config.toml
n_layer = 16
d_model = 384
n_head = 6
n_kv_head = 6
head_dim = 64
d_mlp = 1536
vocab_size = 18079
activation = "squared_leaky_relu"
norm = "rmsnorm"
norm_place = "pre"
norm_eps = 1e-06
positions = "rope"
rope_base = 10000.0
rope_fraction = 1.0
qk_norm = true
attn_scale = 0.213
bias = "none"
tie_embeddings = false
parallel_block = false
extras = ["some layers without attention", "local attention windows", "shifted keys", "exclusive self-attention", "norms scaled by depth", "capped logits"]
init = "normal"
init_std_qkv = 0.0181
init_std_o = 0.0
init_std_up = 0.0181
init_std_down = 0.0
optimizer = "adamw"
lr = 0.000791
beta1 = 0.9
beta2 = 0.99
weight_decay = 0.34
lr_head = 0.0045
warmup_steps = 371
schedule = "wsd"
decay_fraction = 0.636
decay_shape = "linear"
final_lr_fraction = 0.0
batch_tokens = [16384, 32768, 65536, 131072]
seq_len = 512
doc_mask = true
train_tokens = 351100000
steps = 6037
dataset = "wikipedia_en"
Each number is 128 + 24 x the weight over the matrix's rms, rounded and kept within 0 to 255. Layers, rows and columns count from 0. Numbers have three digits each.

# layer 12 MLP up, 1536x384, rms 0.0506, rows 1362-1535, columns 64-127
146147108152131125115108153138130093136135112156126071142125118095131146116110117117145163139122131108121111125137098121129134144133106152156116166113118137128134105112142083116154139112128134
114114111134139101136183179167122133094121174140128165144180121152164106092066102141124131148135135172112114098122115076117105141164095150141107107138142132095097154146167101124140131123129095
145131118129118119127104144104105157117142143172147147155163121132103178096144107130181153136121138125125155122113123134130117121123109155101137129103098106125152122135132146136103131114094132
174133176157125146086128107102162168132122154144105127142133132122111114111102108122123126154099091092141099154120110131097161123107122116125124096103117103116133135172125138147055134174154126
148092100087133110119117107115152141152110104135129100119099140089139153122159135118096144141157152114200159158104124084147119103131091107111129121118098117118117127102115122068112164127107126
073128130120134130132132125095168101129140113122161109122142163149109141118151122136117098109132181101117116155171132112147143135131139147097112145136149100145106128136128146107104114114115122
147162136112127135135078170141121115162124148150161086115128115105073140092114165124139181178114138157159149124177153162145111116135111124152115113100169115118123099121091167125115139122133124
109121152178166108119132141164169158137139139123099146086133122106118129107103086096154127144146145126112140079130120097107104127141130114149159074151139141122100139119120144105143086146151126
110103132114136157168137177162133104138108106110094139100144134098156151132118130162111107149145134157185138120126150102127103107180105156113137117052122168146159127135136148131145155146137114
068087115142132128109147121154150138129105147108113106127146159133123176133130113119134118140147117157136138111140171118107141136100112132114152148160139127105110126178135148112137131105122158
146130137181177111138074172107143090138112113196128097117140126137099163095097120137130145099100110145121116103125116104115153126127162139142121110121086150123139125162102156135157069081171149
141124103133132147149181104149121117133117122107149137139120102125129112106167102136161089103079134131082138110113118095154137151140079141110092116109142109137137121132108088094106141125137140
151128131107135142140156147121137107129125124125179121150157113110142127118152166115165118100188166098096139113134138114190148155143109118141155074125138214126120104123116135155133109090129129
123117166128171133057199094107135100126155098154085150105125085134135105137110129110112126130131130137131126120142134174142100126131136114144116136159146113152206150143139145123174126134092122
114106099092107138080115162120079093150083159106141126108103126131159126103098143115096162125091127122113146073149115132133115163126126139142105099082112171108113128109157135151098142090155104
138128139169151107132114169146122141146109166117122146125133159174109091132098082149163105110138111162146118122136116144084162126163089166182088175115111082123158086145149111097125103130175117
130152114165153101090119139178123133115138146119124124139084130120151154123142123090096165107134077139134136108114116104129147131089101107142125153152139136123166110154144128158168139113132140
088096102108117135153087128078106090133138097182136107152092100154150132135084150130123123147125093183097084088135086137121112097104071137180180153140146134148161134126094117164144141119094124
138115144095144119143116118134120097123157124161164173137133123081177094178178123123156150138125099107134074131147146124177114134111117129110132118078164108128136102180134089123128099090181125
106128118120139114107121136123176132110135164132132130119130114140165117146099114148136158107127094147091136160085120139135176122115132123134136139109128136135157127150109164145125092105096121
138141143156146124113142173144176065126165113130107128103126165119151145098142070093162131131157131145130141126145120133129124151146110124151152114084107159121109150131155131124158150145140148
124096097129179144134114152133119161089135126122158147123125140116113131169126106150128131149159141116136092121152123118143101111107100114153117154129130186165152136146102109115136141119108140
116127151116138139122157113092099140121145144105137170154099144138122062157139180136133121097138122123113081145121092149126147137105130096145139159157152085112112129125155097122171081137157111
124146121130105140103106156162146113130140121158173124111138107136086154124122113107177164149080131106110142096099155116109133122153166142134120130133153139119120106110138136108113177096129124
133143153115158113128115158152148074121116119123143123176144173140078173159126134122157138131131119142097124158113131173109099136080116109139169110099108084079147136112111158176160146129137114
131097103168154114108128093142107127161144147085107112092121163111161101132112118149117123132145136135102116146142110151167186141148122117115100107154121167167150119160080165135129151180117134
122141125133116140087138160127152149139154123129119128144113131117102170116148124112142125126151146145150138134148125124115094132118122129130119142129139120121144125170163129100117132110136125
112089151091159094106125143142134147119124116179114135129148140115163083093104121108136150114139175087143108098104131129109101103111129117083145166114137154136143136114107110098160141118110096
117110136169132143123137170162137085142150130209130130095136094093164146113116102100132158142128116125151127125097117110118137075113142152082122152112078151154166102145124103180100191107146117
151069110177108148116149171112142153115170109122113144140122132122156155177131134119127100143131108119171134114098149095147118137126135119133167129126108130110203100152113077134146118135139140
140106145143161135144121160161091115142139136158131146115163114140192134119081086104122154141116099115157169133113133069089150109125143137081166145124112138127124107091141121161134123120176107
122087130113083130133139124109148157144097126142122129153132124114119126101078153127120168143150139129185128136136138166155142115139067145095089110090130128137100101100120165146134161118110112
138160125117124110107165123127095126174155115134115063164100126154107114111166136146129170099101144150155128187116133117121137128133107130140140139071151119112144125091160159146080137116134126
160167124141123117167151134113118101132123094126151132138099117124149115127112109155120098121088123145140105175160128140165113127109130139165131122144120142180117137135131138116134131138142136
161135104105101102052142150139142141147150176140109137126149137151146135086175129152133159096126129110133161157155110092133149153114110145171138087141158133151167138139122161107105142121138119
146156115134078175153101123117104129117143141172108108122112132100117091151092109147150105110163090124115134088094129141134100120142131130144149083116103167088120154146132182160139098161117105
129138143163110129124112103101117150123101174159117120119162123108120102141132153140088133095143111133125170132155148141143136116177115175140147132149151145139125152106126146114104110177121098
119137100157124133112110114162120128127142143170146125124097114162083107128110133109129154143145127156119126165156139095143080131120134139098124120126138143133140157126122150123122146142097147
136094099192107116143095134089068157133110161128138126081142103133093163153143181125064139124146130143093124104149121110100119136128115162149135098163146137152126123142130116131119118151129116
102134121110159134119093141130150121170120132126134099128137111118143141125144096128143119092134128121095164166113143119120095096100132133145140145122105139104170129126135139118130104152109127
103110126124166140148108169158129132102107142142114130126083141115148142073132170159168116108167111088138103108105093130156149148135112109108141135101104113157147132138135126121069130156129126
141128104120105087121121120058156127140121116163109116131120083101110089132102104097126189132153123173122140108137098101104098154171162126149154129163125095142185114139130165133115098116129137
122084117120142096112150146135141132115192109125151156124105166138146102158143147163163140178142161145135086110145123083147092121121120117142137175078163116128097092177132125080135105109131155
144101121126134120115123165129141104136102146115117126137124120106129099110093162129153125115122124167168111124137105126170127165129110130129138106109140163116131128163162127109095114130124113
145119104122187114116099151123127125131149140122152115091147101123099110130115112115134151116130173156140157094140147132111096124182125161142119091114151161114113173128116117074129094129071135
137156164103134143166131140122154148127114118107116130122143073138160142180109148146132153136122125135168136114139098115117101086115140097168114165124147130073126113100116134166076118106130151
138172125144099136126126136167133100133098104133146143115141083135113108135143158120084143138153131122127154078140119121147153130157134131149110140130139115146119153153081147145117100131169110
114143114132141159114149097142154121131134116124133102122135115139107112102107141146139123131161156126128082142157134143147095140128139139121142100138119122124141118097124122114127106093140131
119116110116120144118106118151103185137134114196160115147141128114125102099126170125108116136119119147111122185103106128127140063188148118114096095170168144138139102183155134120143129136158129
123143102105117085158147112174141105149119154135145088135140139109112096100146164135145100189129142105150126164146142171102130096104110130224114136100152134116152140140149109129101140170110165
129127126151124145104106115111122117114091154108090131164123117151109131093124133112111142107096135131122139065095122128165157131172126155134127156061134109154137104112136111104201095127179161
129134109099127106134171098140156128132155139129106158114171146129131131151098153138113103144096126139120111178139125128153148100126116096093126096102108120098134132145140118144119118155147109
117096122117127135166137119170141107125097090118118110124151129160134132118141121113130168102119121126146169137129150116093150107116099126102097105111104118138168136150106132164124146107163102
121101176106110129134189143090126146132156130114132154119159142187149119121162112181200164128165132121104176113109147134113101126160130088173162129114127125145154093158112166151167135112094127
127112107122101136130123104103113104108100107165128115125165148123073126137128090148155137132146135126098133098138105117154127109145112099132118101128112149153140105154159129108168147143147113
131137106177138100165130124076128177086153105151186075131106166157139181096148068088151144127084144197141108110161126150131139127120094142097151100093134145126122132155146116122144127095149118
132132126141099136096102106150111092127124137093113121111160132155115186066176152150139153102104094119102157084103150102111109115087106136107108107102159101124093122130153135140122112138114112
128079122137077092108130123123125128158136076108122111137164113156083097084118119170136166112146105082154165108170148144147152084137140125111151102109120151157116140146099139104152125069144126
125131126114150141117139125172157111124129153141113115126127114094122117156119121112156154145113148140096120140123110089189162102143147127124167136107124144117123136130113149136133112154149131
111110163152138102160129183155183110144116161129128143113149170104167155110117139103104101128121114143131113125071185119107125111089129146094158119089142152135106111144136123137106106118136136
113148069131136142130145153139092128098149098090155148081123108141084139135126136133095131137110141125194166147112145109121093139108118154123143135122133150104109165099119093141130121156145105
113177110092163102114124099144095140130102062127146139131080122122089118163099118121146103130115117123148137137142165178114115153111127116102126096148130181111136132098109116128127166077108102
140121140123168127131184121105093140108167149088182142130120093141131092120086138197134155138131095126115144148121113158145114127145152125123138132129121133165141096139120118139197143166109123
123126084161110115092159157113176093141046099108107148173119134105117107120106158148080124112162111093110101082045110111129127150125141127107151146116125168119095095125089098119140129150159115
103124117118123096109099110118112127110138109110138092137136149128107097118136128136126152130126111120150093132127108127131144133161113139116119134135123110113144136130119133078090129093139119
099133102132196138133109123115091134103157117128119134104153131160112134106153098140147101150102141103135129114086135103102138162129124145102087130071143139114125122154091121101112117100143109
086140099107175215179108111119101095101159177156123147062134126143130099073089150155127117164105112164092103104122138112132120146149062126127111106129133191125096109151101099125157135147182167
111120127105151127123120117132127106123148125153108127149099119145149130096119107151113176129105127168149165144104099098148153118108120129121125117134129126116149140140110125114097145094122133
105122162114159108133144156135148110092119137099138122115101138111094145187144120099130109143139106145178143133125176153073105123108110110110137111134157135123163136124118085094146127157147141
105146112160125145170153117091151075108114115163122136144156132149145113162134121096133094131127116137102096089124122152131156143167139138131135139135169197128130099138133123176158111116096152
127101117150101135155142125105128182145144119102121109156082123145124110134166119140103135117129125165115092136134143095131124128094102158146139148138151111106096167116118126117133110111169131
131119142195116136150114133138142105116089142122153180110119148152119121123101156145122154102154100162101112104107091151120096151139142149128139144091123140140128105173128117150163086143141095
144134121093123134089155148146136133140124121160127154137126115132121131135125107127123133096123153143118157108157122133123151107125133161129129106144163177153092088124085127139095118137115138
152105150166105090143118144141156127134072134138156129134139115157126109129074082171147145138153130148169139146111155133094118153114068145109143165104109131155144097167123121135145157140109103
076136120138109099085123169117093147125136128102148125160102118144101149111158088125161153110095115135090183156134091164140106129127138138170138083135137136143156170174189128109155111071160129
115089106168128133084152145104171187126142165117151199109122096070141109102116118121101151093123119116139129146085122155123090153121169160092140104162113154126098140130127131061120138102136129
081120148118149122156126135155153129117137157131131131133132126137145123146118095116124149111120157160132099136105128136161117151124102105111178110121133106115101117170107076123163113122144143
115110135147186129085103122131112142121150135142170132140154132171113115103081079131115102117167152101168099133101145048146101155124151154146109113114117087086119111104166126116166160097138099
155146133102171137157181126115127124115128091128135085143161146168157145127124119180108099107170161128112119150134107118121143142125126132162121063128112156126123118164141124113140118139160067
090136167120123142114114119142162114140082104163109177104181108189151138111141188120126115173128107168118120083110107124120119153189111115128166111124152133114093074111071142105165149112178119
141139110081129132135154136165141107136109122133115085076102112141091115096164161124108139176129093147200100136114145123097139141119082165098084150113137088117152169201149100141084172121074143
121119145130127143131126141102168153135161112112106086112136117153140140121143107084194144122172118135088138104160164154152143113151100171174139142163156128116100127143163128115128101159145155
113137114119143086107111175131113112141142110137142121123123120139134121150102134125137110136140131176123142137112110136137130113126162126128162121144172150148122133141142142109121118101136123
126087149087173164119142134131136100125176132118158130178192114153107157131130088144172139101084147125147099154119147128149139110117141102098120151081140181111073107083094134089166127108148126
100110100116110119144136089136181106105087139155189095113141123083103131110137108142087137110120130150169142142101138172116117136097061107177141166142133114109109129106161132102148102105133131
130128073145179157144130146100147155110092109124135116141132134097138145127130100120144138155104153164149139126133130158130088153112099140165168164149157117155152182141131140164095138137126120
130125120184109105159163157152156159135118124111118134150113142129120103139135123118125151144167114106094137124158144123162134115130111152125112091118126119121107090130132095130173104102145128
140118086138115148114135106144164139120107170143141133149141108163101119133155099101111165104125103142150178114100145144125137119169105158114147158160192127131146139138071161101127131165117118
154125123122097117109108095137153178119096158160098095127134102113110118130163126112131122098155077108143127147132109142112142124100083169163127094132153127128139094081162148110113126160146123
110063111143127117116085093132106129145126141130144135168197153103136144156102135161099121132137149154122130152096127148126108085140154132091112114150148166128159121094119103142111157122140160
107124103145138113123177152125125119120138150097168087122147108092140123107149135138136116148164171104119151161141117107161134132135100160072084114091176137160149102127144101126136098114120129
095129143072153179176129131117140132138154152159159123142138113149171099108122083129176116105112126136095143081147135139141117110138120142149146118117110111132121096152150129094164149123116090
153102140151128132135126145075126155112107110130102103113147137131153167089105119107136141167120145124122145111121083153126139126133091113111075114116160156111119127128083125122103136130140128
133105125132126121123146102081119109130147147130101150135136124108131155158153135114118113172177127122109109110150115125176130110144128114114072138121150087141114098131137102090104134127143122
124144091145103127118160105108137113131168106152141132133163088122132114137148177145135126117073104097142149149112095092093098149146142122082139125148122149123162141185141146152150099102090082
168141130154127131150125155127087156114131145114132165101116121098088082102073170152152113164151100129088144101108109128136114117139125160142152137123134152139133154149152125141064100168099120
117133126132160175118162123148165134121085159136112163153128102158167138089106078154112136130107123111167169126126135132069105128107127108182133071143163135121128099105096139124161118143162131
135144096063149094171150107167123136118133123123173092091108127174110111163172155143112106128158112161123150119111163102095127092114109154146130104134152104159141142148128087098135101140154080
134122124086152130137126124134161148107133093136112144114123122082123156104139169163161097094142119156123119075113103103164115143149118119127125144142112144071128120151173123154106159100098106
137164085173144112147127110090160122101114166148147111158101094126109123156066140130121104153102154163173137186157122105120141112117148097121123145124134132171121121103118148058122126131106120
133139135164116141087140141168132072152144134133148102101132058116111135121077100124128122144128173092101155128137124070123147144145146135122120109111166132125143127143126121139103107113148111
078094127149159122160133126095124145137141148078130137145182115147159133143102127155128097120124135115165104105130153109158141104119144150134124143097086146155111151158117139102129158098131111
115098098152092074131103148109135111110125143107111134147130115147076104081089181147086157118155134173116142116125149135113123100122155156098103098129149120134168111151143141126165118114141126
131166108094119142126131120139057094130114086135135128093110126119152173121089060095088151133164097148165149099115118141115100135153128111171112167105158084157114148157100157128154125134116148
157150095133089138095131118142103157107098188109129120096131119123134114079133133107080140140103098143102171089115094135151150121147154120189125106124105137121168164128090116084098158174125104
151125132166112094136126101151126070095131104133151185147130100190141104121091090111159102146134102145078151135127127183159132134143110145100146089135137121125131095110107102117089106095156119
133142126167165127124127096083154139137167136081119135141133126114138162124130112116104114102138201178119118154125115169111095113115113093143148164140138161089165154072151099111151124191116147
154099131140115159115150159108153120120115104124131135085113168143127121135144162120140106124126151131122109120106128143132124129142137187116112118079141178160154117158173141072123103132115124
096116115158184105147105160132100134107153121131151150078106161169129138147077146128116146116127119131150182099144125136115156164147118140121176132087093142134124127113114119143120142124146099
144146139142092130103129127117127128115112121126119153176167140154151108099083118173156158145118158119146154133170073127152123079157127127095111141088121135133081088155084169080090149087085145
134086105105173144132170146160094117112088164114127139127099132172127086110133112056117078114146154147234141118169184134127098177113117203155147166145053130163094212171137119156095105072111142
126152112180131120098073140185133101168163154125146126115130118159130147095102144144125139161145129191119097159137138145138123164104122114141089081138113159105108139114108089101129091167162161
101068164135141132086142143091188131126137120163105107125108146119111134126144105108166127117138128151130119114119127151173110107109114155092137152135093136178149182083134110109116120138119124
120133130101121122151097124148156127119082140140140118142110101140138124141089067152122136118111094145132157159122165185163129114114099113122110113121107093130132123154079126159182110134107091
130146126138127099134115164135145117118126155122124149135115095108062185120132162133085094140163158176175107113134164198108122108119087164171088158118138173117138163132127140089159108145174145
131115111143108100135152130129156118117111144143117113105156104148058120112116089154129116120177184123177138120097140129115137110139098152142102129125131113133162093141097115099107184140125133
136150118168132106123126094178097131115124127140156144119106149109160122106082122135112144113087131149150161092119139182139176119145161122097151119121105134106135117128067134095161126166120138
127128145127153161112106101143126158102166148131105130156168122111130147129101114132146131158062155166137135126107144125146129150116114122160139174104134119104169121098123129138107136157103128
120113126165126095107100117141113153137120049149169151123146142110109143141146154165122159133134091143124152122136127130149087124098125125184120090138108174167103137105144149125148147157108122
116161108147115123134128137087169071145113128159115131137098103169133111124112139117117094089135149172103127093107121118144153144098105141152117138111154123119126075153105135090119133148175131
136121144140117144118097155163136120149121136144101129113173165144141087123134158137151114124123131165151101116117133132135149114146096070154091122115108155128164144116144107129120119133140134
137097111191133156107114116160101085144102140143088096116077182155120132107128125151142138118118126096112096164086110116174127126147119088178147128085087143133121096169083170116120162134218177
123110105118105078102117136206119117128121141124122184145094125163136122138157098102105095123131133146142110105111157131130158110127113159143103125082169112125161117133146136130122115136178149
122150139105170122160113122074160162141097138132192115143116119135128114140147109087123103114086146109130129116124128123100135130151100125111158144113111138103111100144112099142103155122082131
141143145165122125109091137117150127151113124141101151116172115119129119111119149108110127109127160127120083118082147156147140108184118146089153137099129177144115135141124123117152117143110139
109120140125142142116158138166106111121108118166104111082149114140165110118169114138141127112139121156122123147151124122139149102126139129110108120102138129148158124151115129148096125112167145
117136121150121131090128177133112120139096134093148113102095119137123151141122175117138143127133133141103118069167132118128123146143104132140140116072139096151132162148120120099110114105118136
131109107116098157151126116074127162139147143168121155085146120142110153117117122159112122119123075089157155131057149094083141154136099116127145119127166070144157133134136160142099128170104098
100112127131196136110179134120149184142130121119114169155125178126179145156139121120133123104149111144137150157106132116148149136132128122114102150155113122149183105148132170088129114073110145
137141130081185187090167152126162114119164140120145140156118135102081144160161110116167073087111187161093103142083106120133093107107140163091101159108179085137174089117115104134116113132119114
128125163180094094104164107089122162129136123209126171115188155130103123130149157123085104144162152127144120118101093119100093121151123090153109161113164091118109106145145118096132122114108132
131147118173124120134150147154149116131142171127112106112142151151084130110139121079165138139175143098101139121127158125100160123144119156131118094104147177105087144140152143107120099129150143
153111156149151136129087084113111144154142144125094165131131104128168084133100123158127128129171093091079119141125129118133119159164153138135140094112126121103153149146127138103127110095112116
092128078088144136127119157102130115118145153177104160143134122085161080162132090172145180136122176145104154077140131073171157118200121128091089139083191099165159076113117155133126097181165134
135170117137103145134146140141132126098157131120112132129106115145106112128121122095134142150134098119124119108137103131137108150121152098109181117093135117131132142129117131113104120147108136
093121122147140137147130152143100121098131142109142135162139127137135139119143095115108137128088145160131166082134146098158139111132107177125138144164145103147172104127102147142136102154137119
125092123092117114138120168174142135135127083146115128146099124180119151140125110170136117135157178161118113124076122094125100135107118162124089158120118124125175100121161164118109116101157133
103133121118165192094122143124120140131133101135113135115133124110152151109125169129159149127112119143147111120123111123124113137138139127109164151134129130153133171159125141129099138155134150
122150152082143124103154117123117129132143096116121092134094191108129128147168136125149117115118144130145086152104139120157117108092146088112142163115171107107102114111099090137095141128104128
119129124171133096112151143111118095160146117107170124148115090138140162146122100120103168107105140138122161120149104160126167126145127121174168125168132130136116102113035113107147122142098130
139154118127108141109105151101104167130157157160190110112121137163131177142139134103131111160106147093159121147126103121142128146145150110103151135152123164096138111115137143173071147157127118
131100130132167098084121165084110128171092104133136080145138140145112115098133137126104186167159101127133136132150171114173133120151156147110153135108127130182195183119087098110114133146123144
110160123177143162119126098138126107148134127135116133119112176155155118126147127129150147113113139119098099111115134116112145122146124132156107069127125119149160130084137098162118146130150149
150153140160111115115105124151134147139160145187136142154142075117088127089061126124123190091120134134114144158124133134156130118111112083166182130143111162113155113077147107108066080102133098
130132117156126106114165143111175124157106123116104106106100126123123124065080083114148174144108135152176153124121157146098152136099120157115125079134146124113138087072109150123143121173127129
151137132119138172169124133099132088094121119102132143130150120162171172116146118107115104140138162135096101116144093127145119146119129137097116100123138154120140076153139119154140112122141118
099135118125143117174159120111150121104126126152139159084157120141109122172169128120123124134140183124128101123146120143138140104131136121125115151138093124180138157100113106093175089148142146
118146131099124154105100150100115131137147145140104136141125117140119114135109101135144143105086143170136162087145147113130116101126139146127135115164142099137117148151104106119155125120112120
139108129090106121140138153151118149127135090151172117071112121124114134114145147087095077126092118136158135143147149117152110149132154151122106124108176110125137118138162141178091110120132147
121097120122092103116121148140123130118161133116124124129169134089122147140108127125143097131120154168118130098111151114150133117116085123109130126116135109104157109136137118124140127123130145
158131128166115135095132123107137130136100122143117115112169088117110087139118104116114138090163098139103184101093117152089136136102118149100144098125185154130128161165143171081122097158138117
111141128113133136131111106081162137126081145138105150112146131112153150160115149128147125121152176138156112103102087117086130107123103111098097095134141159136157100119072096118132148149124118
144116131140112160138127130139148135159122141179121150132140097143132113104150084130136143124114117112111131130118129112118135103129115167125145093122162121122119180146113132117126110151129128
138096096089152129156097121082157144126103132098114153145126135149172165105161120145096159173150139131159156132142176143160116129146122147142102107153128114122118164107138114145102126128118074
099106124142107107128162141124131123150112135114146118125116154128120110065113138114136132132106142123134133130112162141134131106150101139136126131150119126125115092116142078087131152152124104
146144122154170142128116158147121137109190132121085147108131115116113135099092095101119113130155147094115147117130157124142159138179143175135139120115129136134162155137129108144102071104135092
087148088110105111117101130097167086170140107111141099156106154128067151096116140139121137110167120108146163105097132177123145137166131157133122163122107160111144093113114134069141126099112156
151134124172091107090101128142144124195134138145113154117211128178150132150095087152138137123136125163118099147174088095115093128127155137121071122151102111151113120189093156176105121111140143
144086131114127141161120134116120154157147135095123156150158093166132115103121187154193120146152131199148168127083127162163110082165140114186138116122140106122132105167104161159082114153109119
126143124124083153111169125165126163129111109184120171106121129155092138140155112109153167083162121142125172152177106169141140155125107182096077079140106100161121113146089155141125115135157131
130138114134121143110170132096145121135149111131127116148100109134113147099105142105128122107127144169132151135117133131085144080093160126114127140143146130149166108112134158124158136130104131
135106146137132135174137138119144128156151143116145148159136169178169100095130098114110131125139135139111162146162157198113144124116117147111130102127090151108141088131145100150127128164172099
126106158154146120099120153122198153150134160127122174082108095101138129092098133136186103131119113162109129081133138142118130133129113131127154104121138123167141087162127142139196124137125139
144072091125137143112135136161134123100123101160110156111159160127101120132092103131162126096133124134139155061091098130116140098103111144115088127114155114140136128123102128148143124141123114
135114109108128105129109133131088118148098144113139112183098142120063137156128147130125155134131126115115138147107152121157139178114119111100100125098149165095121144133131142112091130156078144
134133105135091155094092192129137143115117159135159110057154104109121072082126167102048109129117101093129118082119125084110158118136143099114109108091101148160108138172122148116081102126151100
131142129103152124125140153103142100143133140137118135137125132088131119184144154139126179104136101153091136136113129158151145108129131075111080110130151152119122137148117142143114105140109121
087126162167134098117186116124173106106156108127102111106143107143103157103149106122099090131163132174124113133119144127124150144138138106135092085119118145180136141142130105138104144134097143
119105140150084147149090180146102096111158122127114156106126133100121142119117114105161112143153115083135126118124114095158101123150108121125161131086132141095093139172113137166117118121114140
115163106122109115135151141089179167118136100124122119144134136115165099136119136129139112119117135134117144133116163130113165132099122151112104144099128149103113132074116081091102105127126102
127116135103109105169167132137168116129142116153103105122172170143097094101143163135129116111132142166162181124130123112123145110087154130112075128146157135165117140150157143140087125087134119
122145125128137101151137135108116156114123124116125114102119109127133124135122126134124137132113134152152117118135130109137110167145126157115118108125108158126139122143137135088120121120145160
121143150084188148077139112138107126140122156163142191160147130135109112187123062116150173120095120168121134137114119127085151121099115145142115156130119133113148123165079125164185163147116127
134085130147136096151123109125151122117098092167154136117138154142141178151115116108148135143111136159154123109131146131128105144137114115148122141125155130110130105103118120152122168142096138